Weights of a small GPT-style language model, trained from scratch on English Wikipedia: width 576, 4646 steps.
Each number is 200 + 20 x the weight over its row's rms, rounded and kept within 0 to 999. Layers, rows and columns count from 0. The size before them is the row's rms in percent of the matrix's.

# layer 12 MLP down (transposed), 2304x576, rms 0.0936, rows 204-258, columns 384-447
099,203,215,215,231,179,210,201,230,207,211,208,186,197,210,207,194,205,214,205,180,233,213,189,225,204,216,198,203,175,192,215,207,174,190,235,188,229,208,220,169,192,241,211,211,220,212,200,202,207,188,197,207,175,179,189,184,200,201,197,205,139,183,170,198
094,176,182,187,152,198,185,188,238,240,197,208,242,217,237,223,186,247,200,197,198,208,214,188,186,226,200,191,211,191,191,203,190,215,210,245,189,201,247,218,201,189,193,222,244,207,216,221,159,209,218,193,253,202,230,194,182,194,227,230,169,222,213,187,218
094,172,233,168,216,211,178,165,204,207,215,211,167,239,174,218,187,179,182,182,177,234,191,171,188,158,194,168,161,238,207,186,193,201,200,217,151,198,229,201,184,187,181,161,183,207,213,179,189,247,128,202,227,169,207,185,234,205,197,212,207,178,205,222,193
099,191,188,196,241,224,198,230,187,191,183,206,216,187,224,180,196,179,193,203,196,174,181,191,206,181,195,182,235,238,219,181,246,194,209,209,176,207,177,204,184,192,180,211,224,184,216,241,199,178,211,174,202,156,218,166,168,149,180,211,206,225,229,218,180
100,217,207,209,217,176,196,196,207,187,204,190,197,187,200,190,175,192,210,164,210,202,156,194,208,217,203,221,222,223,185,226,192,203,201,169,245,168,191,191,186,191,150,169,205,197,203,179,217,197,204,219,198,193,207,196,215,212,202,221,221,172,206,199,171
097,180,220,191,198,195,215,183,181,199,151,206,229,166,210,215,235,191,187,203,197,200,196,232,225,203,205,201,186,204,187,214,195,185,182,203,154,171,153,201,190,198,194,227,237,196,208,237,203,209,211,177,208,195,186,188,178,230,180,175,193,222,212,219,222
095,160,205,191,171,228,176,222,179,192,179,210,163,200,209,184,234,194,181,207,190,207,194,201,236,200,185,199,202,185,205,148,224,186,236,222,203,197,208,220,164,183,198,189,172,187,196,204,200,201,221,199,180,219,167,192,202,220,223,195,202,208,176,194,206
102,206,157,220,229,176,195,212,173,207,179,211,194,196,203,203,192,204,189,208,176,206,192,196,197,185,198,177,204,158,215,216,224,212,199,195,188,222,175,192,205,177,218,205,159,168,181,197,162,206,187,237,202,183,202,181,203,193,194,197,203,178,184,232,179
101,182,204,192,198,199,182,199,214,201,195,157,196,193,209,201,190,223,204,212,219,158,173,263,206,208,196,190,217,177,188,202,158,188,191,222,196,187,200,180,178,219,225,228,212,184,200,187,185,200,227,189,186,181,216,243,233,196,182,186,245,193,187,171,198
104,193,176,187,214,190,204,206,206,232,180,237,210,214,225,240,189,176,187,215,226,179,152,196,200,182,193,192,178,224,192,220,181,217,221,215,209,194,220,228,210,199,219,190,201,200,240,226,185,226,207,203,198,153,211,172,200,198,190,220,269,185,218,172,208
101,204,215,229,183,213,201,203,261,218,192,190,203,207,187,192,224,187,185,241,169,212,221,223,193,219,216,225,182,198,206,204,204,210,220,242,206,205,201,193,198,207,202,175,192,217,204,227,190,218,198,190,206,212,202,192,208,216,208,182,180,203,225,196,192
095,213,177,187,184,184,157,215,204,190,224,206,178,206,180,200,224,193,197,218,201,190,201,182,209,180,176,203,207,178,213,208,192,208,227,198,151,196,224,188,173,180,204,220,234,195,216,203,192,228,181,184,182,205,204,197,211,215,168,201,230,180,215,243,195
098,183,220,221,194,218,181,168,210,179,196,182,183,219,213,215,217,199,210,171,188,219,172,223,202,195,207,128,179,244,197,250,180,194,178,232,223,181,198,194,179,178,174,198,215,199,183,213,156,196,196,179,194,214,209,169,209,190,177,202,220,186,242,174,187
112,211,182,174,252,188,206,173,220,199,187,226,230,165,208,209,212,213,212,184,170,223,177,188,166,213,146,176,176,170,205,211,214,175,214,240,162,194,214,195,216,207,195,174,215,197,178,182,211,201,200,172,215,159,173,244,166,187,198,209,213,196,180,200,207
104,192,196,202,241,234,209,235,216,172,207,199,201,194,212,153,155,202,183,185,208,186,189,205,216,212,184,166,179,189,203,241,232,191,218,197,204,226,232,220,241,219,181,233,190,186,206,227,193,215,213,202,191,221,226,196,192,191,187,211,224,181,196,221,206
092,220,189,178,187,218,197,190,203,204,217,222,196,223,216,183,225,177,212,194,174,203,192,195,213,196,205,222,203,211,218,204,198,213,164,233,245,171,177,190,195,190,212,225,223,188,197,233,229,227,220,226,163,178,224,240,217,225,205,206,212,222,185,180,198
103,210,232,210,185,173,218,206,216,169,195,171,194,189,207,234,233,187,202,191,187,205,183,227,209,181,212,213,184,186,182,229,259,195,204,235,227,211,188,206,195,184,176,183,206,197,192,225,191,205,184,189,190,160,190,212,205,209,204,193,215,204,199,188,215
091,203,216,227,176,192,215,189,185,165,178,168,196,209,186,217,192,185,218,156,226,183,223,208,212,224,216,192,225,188,208,215,199,188,192,229,173,233,203,218,177,200,194,175,231,204,206,215,181,191,218,176,213,286,205,212,185,183,196,225,226,189,224,202,200
094,186,189,198,195,210,232,233,195,193,216,210,180,233,199,195,181,191,208,178,187,191,218,188,230,203,207,194,184,216,185,187,205,173,165,212,195,254,198,226,174,209,197,230,213,221,205,209,193,176,206,132,224,144,200,204,224,181,223,201,206,194,192,209,212
097,204,216,213,214,189,218,201,226,202,171,189,207,217,170,206,228,189,204,179,175,196,164,211,203,218,211,204,195,188,180,217,204,180,185,208,182,174,202,197,215,202,222,221,179,190,229,186,172,208,245,195,193,218,233,199,246,248,180,197,209,201,200,207,221
101,207,220,196,221,215,231,191,207,194,189,211,201,199,265,187,192,208,168,228,200,213,193,199,193,203,213,210,215,219,189,191,224,193,216,167,167,215,211,193,184,199,205,223,206,194,213,202,187,217,166,194,203,222,173,207,247,210,191,206,228,225,225,181,215
094,223,168,223,181,209,177,197,236,232,192,212,181,210,188,208,212,223,165,180,195,199,202,187,225,210,227,178,207,212,177,215,199,196,195,202,228,190,214,205,187,228,169,155,199,192,193,208,188,207,131,175,210,265,206,212,215,174,204,197,168,167,188,194,214
103,214,172,203,201,172,225,211,192,152,217,173,196,217,209,200,185,204,200,230,200,204,187,216,229,200,204,197,217,207,203,205,163,179,212,198,199,213,156,197,181,219,199,188,169,202,203,190,255,230,221,233,217,222,190,186,161,175,213,207,206,198,209,199,209
099,223,218,174,228,203,157,240,208,206,215,204,192,237,224,197,259,232,212,206,205,221,204,183,219,202,187,235,201,196,181,201,186,182,191,216,202,191,186,208,226,187,174,225,187,197,193,206,223,201,203,186,196,189,206,208,211,187,207,239,191,176,165,169,179
099,235,182,168,190,199,262,204,210,213,195,178,217,192,183,199,205,204,201,197,242,171,184,213,235,208,194,210,218,208,166,222,179,160,174,232,193,193,211,229,171,209,201,230,195,211,211,208,218,231,217,192,224,205,222,198,216,220,228,190,222,211,223,201,189
100,187,204,225,170,246,156,212,210,174,185,204,177,189,215,236,204,167,223,195,203,159,213,231,177,194,209,208,164,200,208,194,158,164,204,196,229,237,171,183,194,177,183,190,210,218,250,196,202,179,200,212,158,185,186,194,240,213,170,186,209,189,178,202,205
100,200,179,209,190,170,185,195,217,176,215,224,167,194,181,212,197,201,194,191,186,196,198,186,199,209,241,179,207,233,220,202,218,236,195,204,198,193,192,217,175,162,209,214,193,178,200,207,190,264,167,191,197,188,178,219,215,208,166,202,142,209,228,205,220
106,208,158,209,197,198,230,227,193,212,187,178,195,193,179,207,184,164,192,214,200,160,218,199,220,184,191,159,173,227,195,204,193,187,149,220,199,186,198,214,199,162,210,166,190,178,220,233,216,189,173,220,228,137,242,158,183,207,202,168,219,240,217,183,185
097,176,169,223,212,178,190,200,188,211,217,222,202,195,173,208,226,183,191,236,208,188,225,196,228,196,198,192,203,186,182,199,188,193,169,201,226,171,187,225,234,193,208,218,213,236,212,193,161,200,205,187,167,160,160,198,209,142,200,170,212,192,205,187,200
101,184,151,216,190,249,198,169,205,179,221,199,205,189,186,213,168,229,235,173,207,170,212,212,200,160,199,174,216,217,230,180,177,204,212,192,210,217,229,190,210,211,219,190,217,180,220,194,208,193,224,176,221,231,199,179,188,187,204,215,229,154,170,182,181
092,212,243,184,196,194,197,204,221,181,212,233,214,206,192,219,223,178,223,204,246,176,194,184,223,218,187,210,165,215,178,184,215,184,208,198,176,183,217,223,203,194,175,213,197,232,154,194,207,215,233,208,211,101,185,228,191,192,205,193,147,204,211,205,168
094,204,207,190,181,154,202,225,222,168,169,210,201,217,149,224,233,184,181,200,205,213,142,177,214,207,204,178,211,195,231,210,169,169,210,171,207,200,173,190,200,190,207,215,225,175,194,229,234,158,162,198,177,152,211,199,222,204,216,195,214,213,218,204,181
109,219,160,208,208,182,168,181,196,164,178,229,201,211,177,183,207,178,204,193,265,174,160,199,182,219,214,176,224,197,213,188,212,206,199,219,235,210,213,194,182,191,191,209,213,208,209,146,193,193,191,191,206,212,209,185,201,211,205,220,213,177,192,191,228
101,225,193,189,202,203,165,189,185,182,182,178,202,198,232,238,209,193,208,184,172,223,162,216,201,246,171,195,173,190,239,185,208,199,205,181,206,217,214,171,204,208,203,210,190,196,196,178,214,197,217,218,177,236,171,216,220,200,176,161,196,201,211,211,193
097,201,211,195,176,196,183,233,232,183,192,198,178,190,160,198,209,190,232,200,157,169,203,218,158,234,220,201,245,190,232,201,189,198,183,216,186,224,211,215,208,201,219,209,205,188,179,217,227,215,205,202,185,194,189,172,222,169,187,213,175,191,210,168,216
103,194,197,171,193,232,217,199,227,200,141,185,226,170,173,219,234,195,190,248,231,198,180,186,210,189,210,201,200,200,212,218,187,188,202,244,241,201,152,183,205,183,187,213,197,188,218,208,194,183,207,191,215,174,228,202,211,188,218,157,199,195,218,208,198
105,195,227,227,200,222,229,177,227,206,209,199,252,215,166,199,216,215,209,198,202,188,209,226,187,211,220,190,194,214,202,192,204,208,209,217,153,224,162,213,216,249,199,185,237,197,182,218,184,181,217,201,215,145,193,187,211,190,147,193,216,189,243,215,197
094,197,201,217,212,212,174,185,213,172,211,237,214,198,202,197,217,219,222,171,205,242,165,179,211,160,168,217,240,252,216,212,198,189,206,210,190,204,226,170,201,214,196,194,210,212,211,187,199,217,228,207,203,180,215,185,231,199,196,197,227,223,206,167,172
093,211,189,187,248,213,221,213,189,239,206,176,218,211,178,192,168,203,191,195,169,200,217,198,212,199,228,245,233,193,172,185,182,192,209,219,184,196,226,192,243,203,165,193,209,201,181,206,227,221,157,185,207,173,211,198,186,214,205,184,236,177,221,189,230
100,183,212,216,223,194,214,177,206,215,184,204,215,192,190,205,187,179,200,205,229,216,192,176,209,198,181,223,226,198,196,231,198,199,190,214,184,185,165,208,207,200,185,188,187,198,208,227,224,176,225,163,187,181,190,209,174,202,213,182,201,218,192,200,215
097,175,213,183,161,226,197,235,206,262,208,194,195,169,188,138,205,193,200,241,147,244,194,213,196,184,214,198,178,190,196,191,190,205,189,229,186,182,243,227,177,220,184,191,226,211,237,231,213,206,209,207,207,123,263,177,156,184,219,186,201,170,228,179,188
100,220,187,201,181,212,152,228,199,212,175,179,209,194,193,215,184,211,209,190,193,189,174,190,207,190,182,179,229,222,183,232,224,179,179,192,193,181,189,182,247,232,232,182,209,187,183,196,186,179,168,203,200,143,194,178,208,205,196,187,221,178,221,219,183
099,205,198,197,179,181,178,192,194,193,205,214,217,235,239,181,201,220,184,212,188,231,239,176,189,192,239,211,211,197,202,216,187,198,222,236,234,215,165,216,204,205,185,238,208,201,195,209,162,205,178,202,190,155,193,206,166,217,191,163,205,217,227,138,195
104,203,169,175,203,170,200,223,177,194,208,233,199,168,208,203,230,149,189,227,195,203,207,195,195,216,196,250,206,186,200,196,183,191,185,177,202,202,217,184,174,200,189,191,177,173,217,205,177,229,229,231,213,131,203,216,213,171,188,176,219,186,206,205,190
101,206,170,201,194,204,245,210,238,203,210,244,201,217,190,201,239,186,210,186,199,195,165,169,193,180,178,197,180,192,229,179,197,169,197,193,210,175,238,185,169,227,227,214,222,207,186,228,209,204,222,202,184,200,201,243,235,206,207,187,209,203,179,167,192
096,239,219,225,176,197,148,194,215,189,222,176,207,190,236,239,191,205,207,193,162,237,220,174,189,199,165,204,159,220,211,203,185,166,189,187,246,173,190,186,207,230,213,174,218,230,198,215,188,182,208,232,198,189,203,233,184,200,203,208,202,182,177,187,218
105,194,191,213,203,223,189,149,193,188,239,201,201,221,215,211,218,222,225,188,194,208,171,206,204,199,161,203,203,208,244,178,199,205,187,195,254,205,215,184,215,211,206,193,199,166,197,202,208,194,168,206,170,200,210,206,170,194,204,227,190,176,162,209,183
097,182,201,195,194,241,169,225,201,196,182,238,200,229,215,201,221,163,179,177,237,204,215,195,208,197,197,200,219,207,157,195,209,222,209,182,212,143,227,186,167,226,212,182,197,200,195,197,207,216,221,192,219,133,196,195,195,182,183,208,205,181,234,200,206
107,235,214,234,190,177,211,202,214,188,223,173,210,169,207,216,202,182,228,225,205,212,196,180,219,207,193,212,204,193,224,221,237,215,203,208,206,243,200,218,222,201,167,215,202,209,200,192,227,211,180,222,176,172,234,203,213,186,187,180,202,230,198,221,237
102,204,225,228,216,186,141,202,193,211,195,219,200,206,172,239,167,241,191,198,209,204,210,213,205,194,177,207,207,183,222,228,200,201,203,195,184,245,224,204,225,191,209,172,194,198,162,221,173,207,195,163,159,134,179,195,203,199,188,180,227,225,233,209,241
110,181,211,202,209,188,186,199,209,206,194,201,226,236,214,233,169,178,203,179,242,244,182,181,180,181,220,210,202,212,219,235,166,197,221,214,186,189,191,238,245,216,213,186,198,232,152,213,206,210,213,204,211,167,229,202,233,185,214,229,166,164,169,222,205
118,237,180,184,188,202,174,205,169,201,233,216,187,210,228,178,226,182,208,197,228,186,206,210,189,190,179,162,187,219,170,231,200,225,219,272,182,213,204,229,191,210,206,224,194,181,186,213,217,183,195,216,192,243,198,232,190,202,220,209,202,185,219,221,147
098,217,222,148,175,168,239,215,220,160,204,231,204,176,205,192,207,184,214,172,185,171,150,239,196,139,198,230,203,177,216,215,195,220,172,196,204,214,204,177,207,180,192,228,237,169,224,203,219,205,214,191,211,185,201,203,189,196,185,183,210,244,188,196,203
099,196,184,216,192,208,239,216,220,189,183,183,231,233,183,226,172,181,163,180,207,178,188,210,180,175,175,192,160,225,205,188,210,147,186,209,215,199,228,169,186,239,163,219,159,197,191,205,210,202,174,249,226,175,202,197,159,213,188,215,161,197,213,180,191
092,199,214,180,174,207,203,181,225,176,209,230,225,228,189,234,211,228,231,170,201,215,190,211,189,173,195,206,180,217,184,192,203,200,190,218,228,195,176,201,196,205,215,196,195,204,239,183,166,203,188,213,181,167,197,210,201,203,190,203,202,188,227,176,203
# layer 12 MLP up, 2304x576, rms 0.0898, rows 205-258, columns 384-447
095,205,169,209,205,182,250,197,163,207,189,214,176,189,203,151,182,173,193,199,204,222,200,186,198,213,192,212,208,205,165,213,225,214,216,186,213,184,161,191,173,209,203,198,179,201,178,204,232,205,188,205,197,188,179,222,202,233,215,191,198,234,188,178,190
091,187,213,200,219,179,181,189,199,178,189,214,157,207,188,185,204,234,219,167,204,215,172,179,199,224,210,237,170,183,202,208,203,188,201,198,240,215,195,208,183,188,218,194,187,182,201,214,201,226,202,194,178,195,210,143,195,132,191,197,211,215,248,189,193
095,234,192,217,209,236,194,202,175,201,185,218,155,176,172,209,217,217,193,155,195,200,237,204,226,193,235,153,188,232,200,184,206,199,201,212,221,200,196,228,210,193,172,209,190,211,222,213,186,203,234,155,173,235,200,211,194,185,230,193,230,202,230,206,215
101,193,188,192,229,166,202,210,196,187,216,202,182,219,176,187,196,168,189,169,216,164,173,209,242,203,186,218,183,215,220,189,155,188,169,206,199,182,174,200,193,221,206,216,216,173,184,219,181,186,202,234,195,210,229,230,232,140,215,164,161,185,250,208,179
101,194,228,168,195,182,200,203,187,219,183,225,205,164,165,172,194,213,211,191,170,201,213,210,229,234,218,181,166,198,176,204,208,200,238,231,218,203,182,200,172,229,204,171,199,217,198,198,185,202,184,183,190,225,224,191,204,190,208,190,193,213,228,183,231
092,206,213,194,209,181,207,205,196,209,174,202,220,179,221,208,209,178,181,197,207,204,208,190,172,192,176,180,240,220,215,203,142,206,210,212,200,198,203,204,197,186,187,258,176,185,237,184,233,226,236,215,184,301,208,205,198,232,205,222,212,219,193,213,196
109,187,206,203,159,199,191,182,234,190,203,207,178,228,208,188,196,202,170,226,199,221,197,190,199,210,200,191,227,175,198,214,202,194,230,181,218,191,162,198,169,187,169,177,214,213,192,177,205,205,221,211,189,182,236,199,155,219,205,177,202,201,186,235,186
103,175,217,184,204,230,203,199,148,218,189,177,220,178,191,189,194,182,170,218,227,186,158,188,177,241,210,214,231,156,172,179,188,185,159,261,223,175,229,201,210,197,190,219,176,187,209,203,214,197,197,232,209,236,197,203,208,189,183,182,194,184,179,179,197
110,177,209,185,199,195,179,206,193,236,209,194,180,197,212,189,190,179,190,218,196,190,199,202,189,182,222,221,182,199,192,173,189,196,222,210,219,231,235,180,203,193,209,192,176,236,189,215,232,180,170,200,210,196,207,205,200,218,220,214,200,183,210,221,211
092,188,211,212,187,208,191,187,225,213,198,189,199,174,207,215,219,205,203,214,188,214,164,181,194,214,236,207,224,224,219,187,184,230,188,206,222,205,189,238,200,205,178,215,217,205,208,155,195,206,222,188,226,185,191,187,217,193,205,197,214,242,213,179,235
097,228,204,199,172,249,219,161,207,217,168,179,211,220,224,186,200,197,195,195,199,187,231,213,204,206,165,164,198,196,186,208,198,222,186,202,196,221,213,206,189,210,205,226,207,230,160,218,198,190,206,234,177,197,222,191,173,232,225,144,188,176,225,214,224
097,239,183,216,219,192,208,202,188,194,175,195,170,183,166,174,195,220,177,195,207,176,178,196,203,194,220,225,161,175,195,234,186,192,183,200,213,179,216,203,198,198,211,183,209,214,183,173,182,210,196,172,190,166,186,228,161,193,209,188,183,213,175,163,188
109,204,237,200,192,212,203,193,212,224,198,160,184,166,221,219,168,170,234,152,192,231,195,215,193,197,141,205,205,200,197,183,233,168,221,204,212,196,209,222,224,190,210,176,183,192,215,192,199,222,238,200,200,191,221,204,160,196,195,204,238,202,202,188,201
101,233,200,189,181,193,199,219,212,214,193,211,192,172,197,187,194,205,194,180,202,186,221,179,166,213,216,212,214,193,180,242,171,191,215,191,206,208,227,199,187,177,186,213,128,206,198,191,203,209,206,199,209,245,196,182,192,198,190,166,242,200,193,179,204
098,191,177,189,217,187,215,163,204,197,179,223,218,207,188,179,204,220,173,169,210,200,198,181,153,185,182,184,161,213,236,223,186,201,176,192,212,208,212,233,169,182,239,222,187,200,236,194,243,191,197,214,178,199,223,199,217,233,209,230,183,238,172,195,240
091,213,221,207,220,196,190,189,246,191,205,180,206,185,227,188,191,205,219,183,168,177,197,186,229,215,227,229,203,186,213,215,207,189,227,213,213,196,219,204,217,241,169,165,201,175,228,197,220,195,211,202,182,218,200,183,173,189,196,199,177,210,197,177,208
101,199,195,178,214,146,209,204,207,158,220,222,220,205,189,177,187,177,197,238,212,189,174,181,183,223,223,196,194,225,192,207,199,192,189,205,202,212,201,223,180,176,192,164,210,202,209,221,204,187,209,162,198,256,229,208,217,205,229,201,192,194,186,222,212
096,213,176,205,180,203,176,214,194,215,196,162,181,235,183,206,182,196,196,196,232,190,180,187,211,178,219,243,179,195,230,196,186,195,198,222,219,202,204,223,205,182,212,206,201,214,213,134,224,175,227,200,208,229,185,189,195,158,192,188,209,208,176,217,169
097,220,181,151,176,233,182,218,210,212,223,188,224,216,196,147,209,166,187,189,192,212,219,190,212,157,170,211,197,243,212,269,211,207,192,190,188,210,201,198,203,182,181,153,186,179,236,162,201,233,185,170,199,245,228,152,229,191,198,186,214,204,220,212,209
101,208,189,233,245,210,198,175,198,205,176,213,182,171,206,183,187,196,214,207,174,210,243,240,231,191,179,206,229,197,209,202,218,162,209,190,172,180,196,218,194,219,201,213,172,237,170,223,203,158,199,183,197,234,201,205,171,213,189,207,211,198,188,174,196
099,203,197,213,188,244,158,206,187,194,251,214,193,205,232,207,236,206,206,165,197,185,202,197,218,207,212,185,186,198,186,255,198,226,232,205,177,194,174,230,194,170,179,179,181,211,208,191,188,159,194,249,212,165,172,200,205,210,190,192,209,219,207,205,213
100,234,181,197,190,209,211,157,217,191,214,178,205,195,212,179,227,197,188,189,203,191,211,180,189,172,191,207,178,226,220,222,208,186,211,215,176,171,177,169,232,185,193,182,184,226,175,235,172,161,215,204,203,222,202,184,224,236,201,197,183,239,204,193,196
093,189,208,202,210,224,183,224,203,199,162,189,217,176,225,210,197,237,218,193,184,243,197,180,168,198,168,191,197,221,219,189,173,211,203,250,196,185,208,186,195,179,193,201,202,182,173,180,203,182,197,202,217,197,192,209,197,203,200,231,200,168,216,190,209
099,179,183,196,183,206,191,210,241,188,176,201,194,235,184,220,224,201,226,181,222,213,230,226,183,192,214,233,238,238,203,195,161,211,203,174,175,171,216,239,193,188,241,199,206,191,184,183,228,191,192,205,205,239,202,202,214,202,203,217,193,153,232,231,248
097,207,222,204,205,193,203,197,191,180,179,231,189,164,212,205,196,225,192,234,175,223,185,220,193,169,180,229,191,210,188,215,198,174,206,197,196,205,188,165,195,213,227,209,184,189,202,164,155,212,174,167,200,239,214,185,234,206,211,201,208,220,230,213,194
096,181,206,207,225,213,199,223,213,200,214,207,191,206,207,194,190,239,196,189,232,188,182,212,205,227,204,237,225,169,209,189,225,204,220,179,187,208,182,166,174,214,180,213,190,182,180,192,209,185,187,182,187,230,203,220,212,211,156,197,198,204,188,202,208
100,225,212,184,190,189,206,205,215,182,204,189,178,231,218,186,166,219,225,210,205,180,186,199,141,206,157,187,169,224,185,201,224,170,194,210,205,156,218,200,243,189,220,190,219,210,208,200,204,187,162,240,242,151,199,206,219,218,207,206,193,178,155,199,189
091,225,198,222,218,212,192,182,214,204,211,210,207,220,213,192,187,193,193,197,204,204,191,189,187,216,206,220,197,228,160,237,197,171,203,169,185,170,192,209,191,185,196,207,169,181,204,218,196,179,204,185,156,249,231,194,197,188,234,192,188,218,199,199,173
101,199,184,197,199,191,178,197,175,162,214,170,196,176,200,199,187,184,185,182,184,186,214,221,186,192,179,182,199,229,210,159,214,201,171,179,180,197,212,197,215,189,207,213,178,238,223,185,219,202,220,208,200,251,196,158,174,231,201,195,179,184,207,216,225
094,195,214,205,215,213,208,201,207,219,203,255,212,244,213,223,182,212,206,209,196,210,195,161,204,171,215,210,210,194,197,194,176,204,206,203,185,221,211,199,193,150,189,192,239,197,195,211,215,242,155,201,198,228,236,191,204,218,205,205,223,190,185,199,226
095,211,173,168,213,201,220,198,188,192,250,200,195,203,221,211,180,194,187,220,187,199,196,196,194,199,239,140,186,212,172,220,153,230,208,225,230,218,212,200,185,178,225,197,254,201,212,198,211,207,195,197,227,201,209,203,205,203,185,219,182,226,212,165,203
106,183,170,198,207,216,221,234,199,211,184,194,189,203,206,220,199,211,173,199,216,206,183,172,186,194,199,140,203,173,249,173,185,226,200,191,223,210,225,219,158,209,212,214,189,195,222,142,176,183,182,223,210,264,208,188,202,211,225,219,229,221,221,200,205
098,183,170,198,213,212,206,190,214,168,182,196,185,215,195,215,156,186,200,197,125,196,229,185,222,159,185,201,194,250,190,211,207,192,206,218,185,216,231,193,238,190,188,182,182,177,201,171,196,211,206,218,201,216,212,195,217,203,165,183,217,229,228,225,219
102,198,187,164,180,179,180,173,180,185,207,198,170,183,159,183,218,205,190,201,193,174,168,217,204,223,202,185,225,177,200,226,199,183,202,183,213,224,198,220,206,187,207,203,196,177,202,214,191,255,171,198,209,196,165,182,185,204,194,205,229,202,187,234,226
102,202,173,182,193,227,180,215,171,192,201,225,242,148,187,204,202,217,214,211,209,231,224,174,206,221,208,192,198,209,208,183,220,208,231,206,234,212,192,222,223,200,195,198,201,201,216,222,191,189,177,178,178,205,218,181,211,201,184,184,190,204,220,191,189
100,153,211,176,226,210,213,183,191,215,226,198,161,221,211,220,197,228,194,189,188,200,197,198,160,197,218,181,196,194,227,184,213,173,194,215,222,210,201,214,197,225,189,196,155,218,222,146,197,243,162,215,196,228,185,238,219,203,173,205,205,163,241,180,204
094,232,193,185,219,208,205,237,193,175,186,235,203,200,188,183,241,172,233,195,177,197,200,230,187,182,193,145,245,174,184,199,201,226,190,193,203,203,191,166,200,192,209,202,208,212,206,211,206,189,191,194,188,124,225,211,187,209,203,223,189,180,182,256,224
092,191,216,219,212,195,215,188,204,220,228,210,198,178,196,225,189,175,184,196,184,222,174,186,178,207,199,212,195,140,159,168,173,230,206,228,205,170,187,196,164,184,225,202,212,196,193,218,197,199,195,194,182,210,176,200,187,187,228,201,210,188,209,214,215
102,218,200,212,196,173,204,189,207,218,204,221,227,197,200,199,212,162,180,180,181,187,188,174,188,212,196,200,210,226,194,194,189,175,224,211,168,202,156,180,172,177,191,187,179,205,216,240,200,197,211,206,181,262,188,204,205,204,223,178,204,185,241,178,199
095,216,197,207,226,176,234,226,241,224,190,199,210,185,200,164,225,214,217,189,209,239,229,184,171,228,221,191,215,173,215,177,176,209,229,217,241,171,181,212,217,212,216,213,169,179,223,196,206,207,240,203,196,188,194,186,207,205,219,190,219,194,198,205,206
096,192,191,169,172,204,199,196,201,178,205,180,229,224,197,176,211,185,232,183,241,226,168,187,174,188,200,196,194,189,189,240,126,216,168,181,202,187,208,214,218,199,206,172,186,199,203,203,205,174,226,143,187,211,211,203,164,183,186,213,218,230,168,183,209
099,212,167,201,197,191,208,223,249,209,154,211,199,207,206,176,182,193,199,201,230,233,212,210,205,200,156,213,189,188,214,224,160,203,234,188,225,203,204,213,195,207,177,190,160,189,207,220,193,185,192,208,166,203,228,208,168,187,179,193,194,174,193,216,204
098,187,213,175,216,194,209,183,178,205,209,184,195,250,180,175,199,243,193,230,196,210,202,217,192,170,199,220,207,220,203,201,182,226,214,205,239,197,173,205,214,211,165,195,216,210,168,209,238,184,218,212,204,190,186,212,215,178,191,217,182,195,218,198,184
094,208,188,171,226,206,180,205,217,164,188,213,202,194,225,217,218,190,201,166,211,184,184,164,217,212,188,183,213,190,217,203,202,189,205,202,194,203,181,200,168,201,207,194,195,221,203,179,213,216,241,177,172,201,203,213,237,210,224,198,181,212,178,196,184
095,216,196,201,198,136,210,228,228,177,193,232,196,219,222,209,223,207,209,182,187,169,210,198,196,203,192,192,202,214,208,200,204,182,204,204,244,167,219,211,141,159,158,160,211,190,172,203,224,147,187,203,201,207,193,224,210,179,194,157,182,195,193,188,186
095,200,197,217,166,178,212,159,197,208,222,200,180,219,211,197,227,193,175,231,173,219,186,242,186,236,208,184,200,206,207,187,218,200,182,188,227,187,226,185,169,178,213,190,169,178,204,243,232,188,221,189,206,215,223,218,221,204,174,205,220,217,188,227,210
105,168,190,191,190,237,224,163,214,178,232,170,184,204,201,187,175,173,228,172,207,200,177,183,200,183,197,204,184,211,224,163,207,218,249,195,196,196,192,189,218,194,199,183,233,194,213,167,217,207,159,185,240,184,223,202,189,208,190,188,196,204,192,215,205
101,228,194,200,194,211,200,157,175,213,204,218,175,177,202,183,199,175,171,236,194,157,184,179,190,210,164,213,217,202,208,209,171,222,188,213,183,245,224,208,197,170,205,188,210,188,208,217,198,219,194,212,199,199,199,184,174,184,214,209,192,202,211,215,224
103,220,182,199,219,208,227,162,201,198,214,167,243,190,207,231,155,183,203,186,236,195,197,201,186,209,216,188,192,156,210,203,239,191,205,235,180,228,161,178,186,223,200,213,200,168,197,228,204,218,217,154,199,224,261,202,196,209,205,199,190,198,212,210,193
113,193,223,163,195,210,200,216,213,205,188,205,166,227,212,230,201,194,188,157,197,237,237,184,187,188,219,174,204,191,183,238,179,153,174,174,192,211,197,203,215,173,209,169,220,193,204,186,211,162,201,212,215,188,204,203,243,184,207,183,185,166,181,227,194
118,184,208,229,208,216,211,206,208,213,216,199,203,215,219,181,204,213,199,173,232,189,204,196,201,177,198,195,206,221,220,247,204,221,213,175,206,215,187,223,207,200,206,191,192,211,206,193,206,177,177,140,219,233,188,208,183,186,188,204,188,212,197,173,175
094,195,219,173,203,209,152,193,229,204,176,212,160,203,213,198,210,196,227,198,203,199,209,218,200,194,174,210,223,204,217,158,221,219,214,173,231,196,206,202,210,199,205,240,196,215,209,176,202,220,197,225,205,227,208,173,218,181,217,182,195,216,214,225,197
099,225,210,219,205,186,213,243,219,174,247,205,227,194,217,242,222,190,187,177,184,214,185,207,196,168,218,204,228,210,200,235,234,204,186,203,204,192,211,227,211,213,212,191,202,202,208,187,160,181,172,162,197,236,207,216,209,219,226,185,206,159,183,212,183
093,177,206,206,206,201,191,189,211,209,205,200,203,174,235,178,220,202,171,221,184,230,181,216,218,177,185,176,194,183,213,218,163,204,192,213,224,239,212,208,205,171,213,182,192,193,192,181,228,256,197,214,210,218,165,184,218,214,214,188,185,215,198,241,203